python train.py --num_hidden_layers=11 --vocab_size=8192 --positions="rope" --qk_norm=false --bias="none" --init="uniform" --init_std_o=0.0339 --init_std_down=0.0391 --optimizer="soap_variant" --lr_head=0.00462 --decay_shape="pow" --final_lr_fraction=0.05 --doc_mask=true --max_steps=4473 --dataset="wikipedia_en"
Each number is 200 + 40 x the weight over its row's rms, rounded and kept within 0 to 999. Layers, rows and columns count from 0. The size before them is the row's rms in percent of the matrix's.

# layer 5 attention value, 320x320, rms 0.0302, rows 38-63, columns 0-79
101,239,239,196,190,141,195,244,258,170,172,137,139,185,110,168,188,283,215,165,199,249,224,142,213,156,236,190,138,242,168,225,236,221,218,209,191,204,182,159,153,225,178,191,294,174,212,187,186,279,231,196,216,178,263,155,253,166,158,219,142,202,153,264,191,205,184,163,278,150,166,231,190,216,220,192,189,208,243,133,215
101,236,145,181,249,241,163,57,186,130,174,196,194,231,231,223,294,192,168,192,203,159,163,268,211,224,173,149,140,261,188,159,164,214,185,171,213,142,209,173,152,275,251,144,161,231,153,276,195,194,179,105,247,230,155,185,251,206,217,189,184,179,151,211,196,216,146,191,214,238,182,139,206,178,142,248,139,227,259,235,189
101,227,227,185,184,216,212,148,216,210,243,172,176,168,246,191,247,257,210,164,185,214,237,184,204,184,226,136,233,226,229,209,175,169,216,262,150,132,177,193,179,140,202,234,179,260,198,203,190,208,159,125,242,156,254,176,277,196,176,253,202,129,256,218,306,176,248,155,236,224,238,222,177,139,245,238,177,204,184,136,246
102,202,227,168,166,161,249,227,235,220,216,233,218,237,233,168,155,167,238,173,211,209,142,217,178,225,181,254,137,142,202,202,224,218,237,166,251,197,205,203,260,172,191,258,221,138,220,222,168,205,213,162,163,265,260,181,172,195,179,164,103,220,185,118,214,168,215,217,127,173,158,145,129,195,184,218,246,228,194,216,178
112,254,165,231,121,176,220,101,200,235,188,214,255,147,203,196,137,274,179,190,151,179,195,197,174,166,241,184,325,151,179,115,238,169,128,168,236,228,202,212,156,225,105,180,238,185,166,219,112,160,162,225,193,269,195,161,194,174,173,137,173,125,219,136,228,189,210,205,215,155,182,217,211,196,229,216,232,215,208,193,214
096,217,165,139,222,226,153,118,209,239,197,198,206,258,223,206,182,203,177,235,205,179,254,204,239,199,210,219,163,133,146,176,230,240,206,193,193,236,115,179,131,229,157,225,217,259,147,228,196,137,223,230,229,213,222,120,236,219,238,206,183,148,199,140,197,204,218,174,170,120,252,158,235,239,193,204,270,232,239,291,163
101,205,183,199,188,204,191,178,217,172,203,266,177,227,178,220,198,125,192,179,164,233,230,233,227,157,166,195,181,203,216,197,169,197,185,238,157,248,262,175,175,135,206,128,121,217,266,161,199,269,219,196,190,187,153,255,172,185,196,205,180,160,198,177,179,176,303,171,253,197,186,202,209,182,204,240,269,257,188,230,188
110,197,204,234,221,252,196,235,155,179,214,191,144,212,245,142,175,176,189,208,162,191,215,221,212,158,176,206,189,174,170,213,139,210,225,135,174,208,250,166,157,167,226,203,202,149,208,196,181,288,244,274,216,213,226,313,260,237,226,279,172,233,206,212,224,212,194,167,234,264,234,133,191,222,179,212,282,213,238,170,220
106,317,142,196,243,275,238,177,195,190,252,138,191,242,195,193,219,191,209,181,165,175,252,143,181,168,243,197,118,181,237,149,167,287,165,147,136,219,230,184,225,265,230,159,196,216,177,235,223,219,177,193,232,159,166,310,236,216,193,228,169,227,181,125,175,233,137,186,133,185,222,186,197,215,209,192,172,192,158,215,176
105,197,142,201,162,204,243,185,221,228,158,260,187,271,210,192,229,190,165,229,253,180,211,163,159,249,177,235,211,131,226,130,235,220,227,156,199,183,253,142,197,152,202,210,249,231,183,249,167,204,208,178,210,244,246,165,205,191,234,185,190,243,189,149,302,171,247,277,192,270,119,219,180,230,168,134,222,169,259,260,205
117,218,242,221,130,168,202,232,255,137,142,107,210,157,173,202,272,160,189,262,155,213,153,232,229,149,157,176,210,191,159,229,165,245,174,151,152,241,268,233,197,286,206,167,216,158,201,247,152,224,285,157,207,161,187,216,235,115,168,185,178,147,190,196,241,204,248,269,245,189,184,230,246,213,184,134,168,194,191,185,133
109,165,179,201,154,191,161,216,252,226,187,189,221,226,158,170,181,177,188,207,192,197,208,172,257,216,164,136,174,135,222,251,134,195,150,254,160,168,213,262,200,204,169,212,145,203,187,203,197,201,218,236,209,209,226,209,222,178,171,198,180,219,209,218,207,253,179,179,166,123,148,93,206,117,217,149,214,175,225,201,180
107,234,265,137,169,176,252,251,157,174,193,216,174,205,195,169,242,240,231,214,222,150,253,85,208,218,169,273,164,169,177,126,178,161,249,180,235,177,153,127,171,230,164,184,224,222,184,181,197,257,169,198,219,234,209,183,262,270,219,209,163,236,200,280,137,238,236,211,202,176,190,221,253,183,235,207,189,174,168,224,164
105,244,163,147,203,259,205,151,206,234,151,247,249,222,151,239,217,158,195,246,216,281,209,234,239,230,191,199,125,136,132,240,228,163,171,239,156,250,210,172,220,181,160,201,235,157,280,141,183,264,294,172,211,197,259,148,258,176,157,258,204,200,241,199,252,258,225,143,216,173,133,148,244,153,212,223,185,261,154,251,208
104,193,216,256,185,165,200,124,107,142,319,192,207,130,224,227,187,258,198,192,236,264,272,223,261,252,191,189,266,268,227,220,245,299,122,198,179,239,229,229,177,219,221,192,205,144,190,142,247,249,228,158,228,291,234,217,232,217,155,136,296,177,161,226,180,221,234,247,239,204,180,235,65,237,240,195,210,217,189,225,168
103,196,204,224,202,179,228,272,244,214,239,198,199,142,113,184,190,221,237,209,102,219,223,237,201,166,182,252,231,246,180,259,160,246,173,176,180,132,241,199,215,222,216,187,235,243,170,154,251,215,187,255,222,184,181,174,218,148,209,226,96,181,230,206,148,233,187,202,234,280,209,187,223,134,281,199,150,189,311,236,233
105,191,214,227,215,204,207,131,115,255,161,210,205,227,266,203,189,269,178,285,158,176,218,217,275,267,179,195,121,220,171,141,215,205,188,181,168,221,142,203,188,222,183,168,165,194,166,197,177,176,243,325,245,213,198,235,193,195,167,177,182,254,228,174,225,190,174,211,199,163,242,260,192,159,225,221,219,298,168,245,201
112,143,167,183,241,157,245,281,243,151,250,163,179,165,173,121,120,193,249,199,204,172,151,226,153,195,276,144,143,244,217,227,191,250,206,167,195,167,239,257,198,215,241,224,134,174,191,202,173,134,261,220,182,179,180,202,204,124,160,211,196,226,197,178,178,198,231,137,154,216,215,242,315,273,226,243,207,170,162,238,222
101,233,174,183,204,173,226,243,186,256,194,244,175,266,225,276,183,277,241,80,232,138,209,217,148,106,217,173,192,195,144,217,226,214,191,257,244,226,195,231,155,153,165,187,171,258,160,198,223,150,235,234,142,174,182,246,235,179,221,264,189,207,166,217,224,193,188,235,86,215,207,221,203,223,161,167,290,227,241,156,206
102,190,227,214,162,198,198,150,181,235,113,257,129,244,130,233,179,210,276,177,226,150,200,218,224,193,197,166,211,187,183,229,246,219,176,173,185,185,242,183,166,247,242,227,239,156,199,245,132,303,192,250,207,191,205,267,222,203,216,272,231,194,220,176,221,225,211,208,185,199,198,191,113,241,191,139,192,165,194,245,186
107,182,160,184,202,156,275,185,153,255,153,141,252,256,212,174,204,132,198,182,266,199,137,90,117,201,212,122,184,159,221,244,193,242,200,220,220,125,176,212,205,137,188,126,163,221,159,293,232,169,146,176,231,257,262,209,181,173,142,269,250,131,259,177,273,222,184,167,218,243,150,191,231,205,257,193,209,178,187,200,173
110,172,202,108,278,216,160,166,245,241,297,199,253,185,169,212,171,185,222,310,155,196,173,192,232,160,144,289,242,165,126,271,172,179,173,155,227,163,193,263,142,186,215,163,128,197,246,187,245,217,256,150,175,170,176,159,183,140,220,228,168,229,247,149,99,284,253,244,143,202,233,229,149,162,170,169,217,251,166,183,184
107,230,255,219,165,190,139,180,236,232,159,179,221,187,177,175,135,186,168,128,261,270,232,164,227,183,187,160,132,277,189,160,221,111,171,223,275,161,118,142,229,233,223,276,219,230,187,217,224,229,192,249,180,174,250,287,197,233,206,194,186,201,231,177,267,141,175,256,221,166,232,205,142,251,229,198,255,218,177,162,217
102,175,222,245,199,196,277,198,211,177,162,155,189,221,230,183,173,198,224,150,201,177,206,152,164,152,170,213,203,224,190,267,255,301,161,189,152,223,271,230,240,198,202,95,156,206,239,117,215,146,230,293,223,176,208,244,183,182,196,164,235,183,243,158,121,242,229,242,240,190,190,245,216,209,187,153,150,181,176,231,204
101,160,253,252,222,114,151,205,249,298,162,234,175,218,166,247,205,206,264,179,181,269,197,180,206,164,220,185,238,239,253,152,195,206,188,214,230,126,216,187,225,200,227,175,261,206,225,112,188,155,201,277,160,223,181,195,151,202,205,231,194,293,242,242,201,241,221,167,297,238,146,191,216,200,165,235,218,255,187,165,222
103,196,182,167,260,242,176,232,238,205,238,204,207,239,184,192,206,202,171,145,208,252,210,162,138,220,200,229,217,217,207,160,176,144,213,269,93,205,191,239,145,187,109,222,249,212,186,298,139,130,254,246,173,220,220,137,203,169,166,166,157,177,212,197,216,209,206,188,174,174,213,136,166,279,205,148,260,208,220,245,170
# layer 5 attention output (transposed), 320x320, rms 0.0339, rows 38-63, columns 0-79
098,205,147,130,145,150,139,169,177,242,205,179,189,207,183,124,203,266,152,283,210,223,253,139,198,121,212,254,206,198,246,149,214,200,212,184,216,219,179,152,310,240,170,232,277,225,191,242,192,198,211,173,214,198,201,201,166,210,175,256,182,196,127,188,293,204,257,204,164,250,294,270,177,150,186,269,240,210,203,199,182
098,202,173,155,198,165,161,259,154,145,220,202,284,206,175,131,231,118,140,185,229,175,174,200,210,200,237,193,268,179,205,192,201,196,190,232,191,206,206,144,251,171,170,183,179,205,226,213,108,277,106,178,196,203,251,201,244,223,169,178,168,148,125,209,224,112,161,243,252,190,149,218,157,159,158,152,205,264,247,253,203
103,165,226,269,159,187,214,202,193,164,155,225,214,318,194,197,201,223,159,149,230,189,184,206,167,236,250,149,133,193,174,207,257,234,270,253,241,200,164,176,142,173,192,239,139,240,181,134,195,146,210,198,241,224,201,170,170,175,171,210,252,160,162,191,162,184,131,201,150,163,200,196,211,152,140,160,221,193,190,222,269
097,238,190,246,162,212,269,199,237,238,178,168,193,217,277,247,195,131,161,244,231,184,160,249,139,192,200,215,216,167,242,186,204,199,215,217,133,196,241,197,160,185,230,132,140,153,218,186,192,180,149,231,227,152,171,201,201,225,207,186,131,209,153,212,178,122,208,271,171,180,302,205,151,129,165,166,257,214,194,164,196
103,139,183,224,174,229,240,200,203,176,212,212,289,233,213,203,185,269,238,297,258,183,257,222,211,155,134,194,230,217,264,260,209,224,220,275,176,158,209,155,131,153,223,195,217,257,173,218,251,171,171,157,202,204,228,189,192,111,193,160,153,193,184,197,144,145,283,194,141,180,165,181,226,224,149,282,125,178,173,204,171
095,142,253,193,217,187,158,177,234,211,249,184,206,163,208,192,247,254,172,184,253,118,204,179,203,207,223,196,275,166,168,158,252,206,216,253,228,160,251,280,232,200,229,198,204,261,218,199,194,206,187,273,238,247,105,137,201,208,164,200,115,163,239,130,156,190,237,226,218,216,227,201,196,171,186,195,231,143,191,235,264
100,178,183,235,234,249,183,169,137,168,171,207,201,145,220,233,203,179,185,209,270,116,204,134,191,225,197,186,243,225,139,144,245,134,251,227,193,192,164,247,187,144,231,207,115,244,236,206,223,213,104,175,251,256,156,201,182,170,161,189,190,219,213,230,177,253,237,231,236,256,207,154,187,146,227,192,196,193,255,263,228
106,239,149,201,210,183,229,246,271,236,150,239,206,135,193,177,158,152,162,239,153,237,171,194,247,214,171,240,190,160,142,165,200,159,248,182,208,244,279,132,157,185,154,165,152,256,247,250,256,217,149,210,216,179,219,186,191,238,200,179,176,186,228,224,184,187,278,160,166,170,179,227,171,228,91,222,159,166,175,217,246
095,192,250,191,237,130,205,186,208,198,159,207,139,196,200,220,207,227,226,159,203,216,179,164,105,168,203,166,252,221,237,172,246,200,178,232,116,128,262,234,157,194,111,219,259,247,179,251,164,238,254,259,146,203,234,165,160,259,183,204,204,107,134,160,174,179,217,212,150,194,245,198,136,270,132,165,192,268,177,190,202
102,208,235,150,195,262,191,220,184,161,225,197,241,247,189,185,201,148,228,231,276,229,206,147,211,221,185,121,170,129,189,198,181,84,199,213,225,256,228,214,178,250,286,165,236,238,158,174,249,204,225,175,235,147,255,200,218,197,211,244,206,255,172,280,181,223,217,256,245,220,148,235,217,157,196,237,218,252,172,220,292
107,237,164,133,181,143,229,189,255,175,138,91,139,247,144,218,172,293,197,185,199,159,173,179,184,217,205,170,273,121,227,130,238,233,234,272,197,230,191,194,191,203,216,203,207,175,196,228,254,202,204,147,193,167,198,255,225,176,205,216,184,213,246,228,189,153,197,142,187,88,175,126,185,159,190,216,187,142,205,183,187
108,203,161,210,182,260,298,182,53,178,185,188,150,144,215,200,131,216,257,200,259,206,258,189,232,119,181,263,111,160,165,180,211,156,207,126,163,218,151,226,214,219,186,161,230,230,215,184,206,213,180,114,186,96,173,175,222,242,146,154,236,219,182,242,196,131,196,202,204,169,264,185,119,258,206,154,213,179,248,231,162
095,156,123,159,217,123,237,243,161,189,188,222,202,192,244,198,237,167,164,217,153,187,161,220,231,218,180,197,175,213,244,129,205,214,162,160,206,213,240,228,257,198,144,182,195,231,179,148,233,215,230,204,220,205,217,156,224,227,219,208,220,209,217,203,153,228,196,252,227,213,204,225,246,194,265,182,235,146,186,147,159
102,167,201,188,62,221,230,204,234,232,236,229,216,185,172,240,256,175,264,181,185,242,212,147,216,229,232,158,191,225,148,214,174,218,234,238,218,165,257,226,192,197,132,191,187,271,241,141,117,259,147,203,238,212,232,219,146,177,153,231,67,223,315,202,162,217,195,218,133,203,179,186,170,225,213,211,202,261,247,214,131
101,259,309,296,212,188,251,197,255,223,251,181,163,203,175,119,127,218,268,194,181,162,175,207,220,223,206,260,236,290,268,255,156,244,160,210,207,197,183,201,159,249,215,162,230,223,226,117,219,193,273,153,109,159,171,196,245,196,195,259,238,233,172,294,162,293,187,181,201,204,185,197,181,193,225,228,187,138,267,238,157
094,242,196,203,169,120,246,162,172,175,144,237,110,212,190,131,135,198,129,252,198,182,207,166,218,224,224,159,170,214,229,203,231,186,134,284,128,216,213,254,167,204,228,243,274,281,152,236,188,228,197,154,145,124,195,170,168,146,231,256,233,256,255,311,205,190,194,140,203,161,243,182,229,209,192,178,147,184,280,166,218
103,125,187,233,228,294,188,191,191,195,231,192,161,203,212,227,210,268,199,221,237,201,229,131,206,148,216,225,247,125,224,230,186,207,216,300,216,197,179,253,250,228,170,235,209,193,232,131,198,143,230,199,161,150,215,212,248,144,267,150,185,213,167,123,162,215,130,196,196,268,186,168,278,220,180,156,220,209,214,194,193
102,137,183,267,213,180,270,180,243,189,196,248,243,220,165,269,143,252,230,208,165,193,189,174,250,184,195,141,212,127,200,215,191,241,284,195,320,232,149,260,172,231,215,189,187,243,219,254,208,219,251,280,208,214,247,177,159,208,111,203,256,208,206,199,227,132,216,154,234,169,177,201,262,211,149,118,181,226,158,174,147
099,183,202,301,224,243,231,292,194,205,172,151,186,209,236,212,180,177,182,209,223,229,226,228,168,166,244,234,178,236,158,197,174,124,165,237,185,188,234,193,206,121,149,191,211,219,179,273,181,197,230,179,172,244,196,115,202,179,178,180,158,198,126,209,268,177,173,176,294,209,194,212,173,182,238,239,229,223,201,280,240
099,247,189,244,246,193,197,225,201,153,234,274,208,208,236,141,155,215,175,137,172,214,174,209,154,251,186,227,195,240,243,92,134,213,212,209,149,220,218,190,237,283,234,202,193,214,267,185,171,184,216,283,254,191,227,182,149,185,170,124,97,193,236,169,192,271,295,183,196,170,212,206,125,265,243,124,212,224,178,275,167
096,193,219,329,228,250,178,177,179,221,213,186,301,194,221,175,122,177,162,154,190,210,150,238,213,146,161,270,251,177,195,233,198,184,226,224,190,231,196,158,246,252,216,189,137,204,207,253,191,203,191,193,216,190,220,199,159,153,172,150,192,206,152,248,196,222,214,195,211,187,202,167,210,252,218,164,160,174,221,214,190
103,187,223,203,146,281,171,216,153,209,181,232,256,196,187,175,112,215,245,219,188,193,189,200,212,169,160,160,98,220,60,251,182,222,166,159,213,237,278,198,129,165,187,167,160,207,152,169,183,234,166,220,118,151,174,201,161,231,259,187,258,274,163,229,188,227,199,226,199,190,193,125,220,195,155,140,212,223,147,147,184
104,256,246,157,238,162,165,230,236,185,187,166,142,210,193,212,268,201,194,236,236,239,143,218,310,229,150,208,207,252,203,140,142,230,213,240,192,190,238,270,218,215,214,170,219,215,194,196,180,202,152,204,166,214,186,197,167,202,186,228,189,163,175,244,274,146,248,246,165,230,109,235,147,256,218,168,191,284,261,244,205
102,219,189,215,253,205,157,232,239,236,229,201,223,253,140,252,205,215,124,321,167,266,195,258,186,180,183,252,166,191,209,150,214,173,179,217,208,155,158,181,237,192,223,197,190,236,225,204,173,221,239,201,230,190,174,138,217,275,248,204,202,241,236,180,202,138,216,201,151,161,197,194,150,204,182,207,183,174,111,198,167
095,215,183,166,190,171,237,223,204,163,152,219,157,212,166,246,236,175,186,225,208,129,209,190,230,182,206,98,129,162,190,195,199,224,184,271,217,233,233,241,137,204,195,221,166,162,246,193,190,196,198,190,218,159,177,180,185,184,204,150,188,175,248,118,251,225,200,188,189,211,201,212,256,165,159,303,235,158,314,195,252
100,221,269,205,169,286,187,273,228,271,236,142,227,137,255,229,260,192,235,123,201,153,230,200,229,235,155,260,232,231,236,102,168,209,265,170,136,185,230,205,101,197,216,181,239,241,226,163,172,152,164,166,184,278,242,217,232,239,197,274,198,247,189,213,211,210,179,285,234,207,195,244,180,247,193,196,244,184,260,180,192
# layer 5 attention query, 320x320, rms 0.0257, rows 64-81, columns 0-79
087,203,261,233,214,234,225,204,279,151,120,211,215,122,264,214,222,204,156,198,177,218,231,199,166,192,220,168,203,245,222,202,190,182,183,218,197,102,183,175,180,252,179,154,178,226,251,232,212,143,193,204,128,151,235,186,187,246,251,257,210,226,253,176,173,180,190,230,208,151,267,171,147,234,223,209,152,166,183,155,192
097,217,232,215,212,135,202,245,201,197,173,180,207,247,205,162,150,206,254,205,209,211,191,137,205,131,196,144,250,143,270,245,180,241,231,254,277,242,234,205,207,200,285,231,182,139,207,169,205,160,210,175,252,207,241,167,229,197,171,217,265,205,188,185,239,146,210,238,235,273,157,275,207,151,129,224,195,217,185,115,269
085,209,277,180,134,212,279,235,249,206,187,150,210,184,247,210,207,185,163,147,197,266,251,258,199,209,143,160,194,262,191,218,192,184,238,232,193,166,262,180,177,150,220,240,200,181,227,208,164,158,211,135,245,189,210,196,138,354,136,173,212,220,229,238,208,187,267,164,255,192,209,215,238,263,194,183,232,192,193,216,191
095,213,129,237,224,222,250,182,218,183,151,217,219,238,109,266,261,196,190,168,164,204,177,170,94,199,218,229,189,235,152,229,177,227,85,207,151,182,185,181,205,234,117,180,209,217,237,187,190,219,214,190,128,183,121,220,138,207,207,149,181,232,262,188,209,187,145,169,220,140,184,156,164,173,212,162,246,228,194,278,186
100,216,214,188,231,237,227,210,175,186,208,217,231,178,78,179,197,199,169,185,235,155,149,162,205,269,282,244,217,210,211,218,196,199,133,218,204,217,225,198,203,243,84,190,182,162,254,231,169,166,175,223,136,202,240,269,150,223,206,187,179,179,212,252,185,211,191,182,181,259,161,176,182,204,177,145,174,268,180,221,240
094,201,213,164,162,233,204,187,201,171,177,228,174,211,190,241,139,208,168,198,271,162,138,158,178,212,162,218,141,194,150,205,122,119,233,166,191,217,171,144,235,167,183,196,193,153,247,200,273,237,130,212,141,181,213,215,224,175,232,142,201,224,221,205,246,210,140,202,109,260,206,207,155,199,201,244,191,164,242,251,235
096,268,182,213,258,276,190,173,221,156,212,72,206,183,196,176,220,248,216,230,216,192,201,211,231,168,182,111,259,132,169,214,201,161,188,229,158,215,226,267,224,199,205,212,249,212,185,176,214,215,219,174,237,219,218,229,245,239,208,190,242,203,243,266,257,207,254,209,279,178,113,207,158,278,186,258,160,251,179,252,214
097,235,184,121,157,154,235,196,202,241,166,125,171,243,184,231,190,188,226,173,181,285,190,208,215,217,184,149,177,215,166,163,178,190,204,233,132,254,189,150,209,205,184,253,204,168,213,184,129,190,203,196,201,221,193,149,226,112,132,188,258,221,177,201,169,165,194,212,224,102,184,200,156,241,201,246,220,231,191,199,234
088,198,195,179,165,123,168,192,205,204,209,281,245,197,182,200,250,209,283,209,210,261,129,186,184,170,233,173,248,233,220,133,190,213,152,162,180,278,188,261,205,206,142,186,182,185,215,189,172,142,225,213,227,157,175,187,303,170,260,219,197,247,178,154,223,192,228,203,217,139,263,260,154,173,148,224,173,160,195,145,161
094,218,139,296,122,234,226,264,195,197,177,243,141,117,256,173,224,196,232,233,261,183,127,200,230,272,260,153,229,139,225,147,192,242,149,209,210,252,196,178,245,169,274,273,153,202,202,152,142,168,215,193,176,190,137,210,285,261,193,243,219,248,201,186,196,216,172,178,204,245,188,227,182,258,226,135,178,221,152,205,207
094,201,190,226,182,203,224,148,260,173,213,219,189,262,191,250,192,158,149,187,116,157,186,144,182,200,210,244,193,219,132,278,213,118,236,193,135,243,216,169,196,150,169,148,260,162,194,216,190,217,148,246,224,176,212,211,188,204,243,231,205,197,223,268,245,152,203,182,151,255,216,162,167,253,168,180,242,193,190,207,162
099,119,110,227,219,202,216,153,173,212,197,207,219,118,278,150,214,176,229,260,239,176,125,202,180,246,181,176,162,161,191,201,234,216,163,205,210,210,213,173,200,186,203,184,273,152,156,181,194,148,241,168,244,209,136,247,196,248,184,194,212,233,224,187,239,108,214,244,275,145,194,252,209,248,231,221,284,198,146,177,195
093,196,187,227,231,214,128,161,193,164,155,242,176,274,151,139,212,149,218,184,137,126,92,181,145,255,206,155,178,201,198,238,228,197,282,175,209,203,142,254,179,259,138,214,157,232,136,188,214,156,298,103,215,143,132,196,197,202,243,178,187,224,196,143,249,230,246,186,219,164,256,164,198,206,224,223,226,289,308,182,175
099,159,222,241,243,185,201,161,227,210,166,223,246,169,246,205,262,227,126,217,207,248,190,248,223,149,240,237,188,193,217,174,257,163,230,240,232,166,224,210,227,146,175,162,161,221,153,182,127,210,192,181,158,230,183,201,200,120,224,176,138,230,194,226,172,140,214,218,254,227,165,208,169,176,168,131,194,153,187,210,249
096,142,176,268,235,198,157,162,147,174,211,190,210,180,198,171,208,242,228,195,186,202,147,128,179,220,143,187,233,216,230,191,204,226,145,195,187,185,182,231,143,211,238,204,180,164,198,179,225,185,209,175,139,238,211,173,153,188,147,188,202,180,219,157,238,206,231,160,240,204,126,208,228,218,225,188,261,200,224,220,162
101,198,260,251,242,300,203,207,198,224,206,227,221,196,175,172,251,246,190,149,168,187,159,212,162,210,222,196,197,259,178,164,197,133,135,185,230,141,177,181,210,258,179,167,266,202,227,179,250,147,159,223,159,220,190,207,171,186,208,247,208,187,244,170,186,205,116,237,207,223,293,188,187,295,126,186,161,152,130,180,210
090,193,243,212,190,204,230,185,180,178,155,192,183,180,207,161,230,254,242,236,149,162,139,192,196,199,197,261,110,244,173,212,184,201,241,163,221,150,194,123,163,146,224,128,185,270,183,203,212,224,202,154,203,199,58,235,192,209,236,231,286,197,194,168,214,235,136,233,151,189,219,263,258,262,205,174,208,135,204,247,250
104,214,212,110,181,204,168,185,145,228,175,222,233,216,160,200,228,213,225,240,211,234,187,121,166,180,219,228,154,196,210,248,198,211,188,126,253,183,163,247,233,168,195,162,227,190,218,209,188,208,166,220,227,183,238,163,128,139,218,210,151,211,244,255,207,240,197,277,137,191,249,276,232,206,174,218,217,220,198,193,89
# layer 5 attention key, 320x320, rms 0.0258, rows 64-81, columns 0-79
102,270,179,184,210,179,204,199,172,227,235,198,217,213,184,215,299,171,134,201,160,206,203,169,206,193,213,222,164,134,203,206,199,104,239,217,157,131,204,198,212,251,209,211,213,169,243,240,221,180,181,150,131,220,231,231,123,229,191,163,182,233,239,221,181,194,177,225,126,233,245,177,272,181,182,203,178,173,185,234,189
093,214,218,242,190,201,225,187,178,139,263,218,192,117,249,139,208,159,191,238,271,115,159,221,259,143,199,213,186,217,221,239,243,224,179,172,135,210,166,256,258,211,170,180,234,226,173,207,160,221,175,169,157,214,251,156,160,171,205,157,204,166,284,294,169,174,221,230,187,221,209,129,179,202,256,235,192,178,133,151,214
097,262,164,182,267,226,223,212,228,203,214,192,200,209,217,257,193,199,223,199,131,175,166,218,215,133,214,192,109,234,212,244,164,223,157,150,148,173,244,230,187,204,165,205,156,208,196,188,203,223,219,252,149,193,151,192,218,167,274,248,146,268,238,219,282,227,191,189,238,269,255,197,178,259,197,173,262,177,218,265,154
091,297,261,214,145,154,206,217,196,289,141,149,223,167,239,205,143,221,109,205,193,201,152,159,183,193,200,204,187,192,219,215,154,185,224,199,170,219,269,230,217,172,187,289,174,223,180,153,219,236,179,245,172,221,156,261,150,210,176,208,237,208,108,245,240,181,173,206,264,244,210,288,230,198,213,245,166,244,137,213,192
092,211,251,192,177,162,150,213,281,219,119,210,232,228,279,282,189,161,169,231,138,252,213,264,207,125,147,204,140,187,224,180,188,167,245,240,210,218,206,192,222,189,204,193,230,193,208,251,194,195,182,244,230,222,161,264,168,234,207,281,142,187,180,211,239,218,190,155,262,202,240,195,196,208,236,278,168,194,204,177,171
089,159,210,236,201,111,183,198,160,189,250,155,104,199,254,230,299,174,229,145,118,307,190,192,171,194,256,220,141,188,211,279,242,176,307,326,123,166,224,237,224,204,266,255,172,167,267,167,216,144,217,230,176,236,204,152,191,160,197,199,183,208,198,196,134,218,199,188,206,247,185,242,185,212,224,189,231,159,190,234,202
094,199,253,296,189,221,248,261,161,231,177,224,197,142,165,226,205,157,226,229,196,172,157,230,213,191,250,213,201,129,235,202,211,217,156,273,165,211,221,202,203,150,244,215,215,225,136,200,111,187,136,170,155,141,200,190,226,192,188,163,233,189,157,184,302,182,233,200,133,146,145,214,197,212,174,209,166,156,227,175,247
096,245,266,162,168,159,272,184,236,194,234,177,237,168,216,248,212,143,189,278,197,197,165,239,218,231,251,245,125,145,188,229,270,220,216,244,282,236,202,190,245,229,246,161,217,128,211,193,216,233,201,191,191,272,203,202,150,185,202,236,140,142,182,241,231,234,135,208,155,237,228,210,242,170,207,221,233,171,185,195,221
089,177,204,212,182,153,229,226,212,186,228,217,143,286,212,178,216,206,177,128,181,193,162,263,138,183,275,241,113,170,195,204,265,266,280,195,244,209,215,93,174,224,142,140,174,217,183,192,218,210,119,231,204,279,227,127,131,209,225,213,220,125,321,269,187,184,278,249,209,215,215,223,206,199,273,221,244,204,220,262,174
101,176,249,145,202,158,170,253,252,173,191,153,211,216,174,228,189,144,219,200,120,271,225,263,259,199,177,168,299,151,163,236,224,232,218,222,242,226,222,264,166,131,112,184,216,182,255,235,226,195,154,209,239,152,195,110,244,166,228,193,209,167,274,192,214,199,210,241,127,175,171,214,118,185,168,241,223,259,225,163,142
096,243,241,163,201,145,167,166,218,206,145,184,207,215,139,301,250,150,219,221,189,283,207,235,228,219,221,219,219,190,256,193,167,171,261,250,258,238,202,244,132,180,151,250,209,269,210,239,194,255,149,208,220,186,217,244,234,227,179,144,184,220,161,159,177,194,195,171,239,189,183,216,207,210,208,133,226,293,200,202,235
099,257,239,205,267,172,261,269,235,182,175,204,195,183,203,203,191,183,216,172,194,186,212,197,209,248,168,203,256,197,217,234,156,221,227,256,133,135,277,239,153,168,172,142,118,138,172,207,135,144,213,173,255,215,226,127,213,236,217,160,230,220,275,147,224,211,180,232,136,208,193,216,230,160,182,170,234,186,221,269,258
104,167,171,185,212,164,182,158,187,148,234,229,247,80,250,222,136,180,243,237,258,213,224,237,105,224,226,199,213,196,113,226,178,189,177,269,164,222,234,208,269,156,185,121,149,244,176,234,242,205,134,249,222,203,208,184,155,251,218,192,161,130,187,154,102,192,151,162,244,186,217,102,193,169,242,174,205,132,165,167,209
096,168,135,239,254,214,143,173,186,215,171,238,136,237,179,270,159,185,239,274,288,231,168,170,158,209,227,247,127,236,248,113,93,254,213,234,260,239,190,204,202,229,186,165,203,177,224,157,127,186,222,252,255,237,209,238,170,231,237,168,233,129,187,214,221,273,123,214,268,221,188,282,210,243,223,195,145,212,217,250,170
104,120,163,206,247,190,170,219,230,200,220,162,212,168,132,233,199,193,209,245,250,192,149,229,212,148,214,184,243,267,164,165,233,246,197,189,251,153,213,267,190,252,211,279,181,217,206,144,172,215,250,219,236,158,245,183,207,217,216,189,165,246,264,213,190,186,190,166,152,248,122,237,168,158,165,265,190,195,170,260,239
108,173,169,177,187,189,192,119,185,192,152,210,197,228,186,176,170,225,164,180,151,147,205,128,161,188,186,179,141,78,162,214,214,155,196,213,194,191,197,244,209,175,161,221,153,197,179,227,252,197,194,146,175,169,204,170,170,181,221,164,237,218,185,202,129,244,246,165,208,234,228,162,124,227,228,204,181,201,287,197,231
094,195,196,180,237,169,172,174,253,205,217,97,183,125,189,188,216,113,176,187,196,245,201,160,171,145,152,197,256,188,228,189,166,215,187,225,226,218,266,190,200,167,155,237,179,201,245,215,207,200,221,219,192,166,275,179,191,189,189,259,186,228,190,215,125,174,203,179,224,233,174,180,261,152,239,271,175,239,194,208,195
102,163,160,207,181,221,265,176,219,155,192,123,169,204,176,235,202,204,187,143,151,223,215,160,186,163,128,179,263,194,281,241,217,255,204,224,193,177,178,129,194,143,159,189,239,231,154,197,252,169,187,205,221,172,126,184,305,287,216,280,174,220,207,186,167,161,309,134,133,197,180,195,221,217,279,185,220,213,186,196,255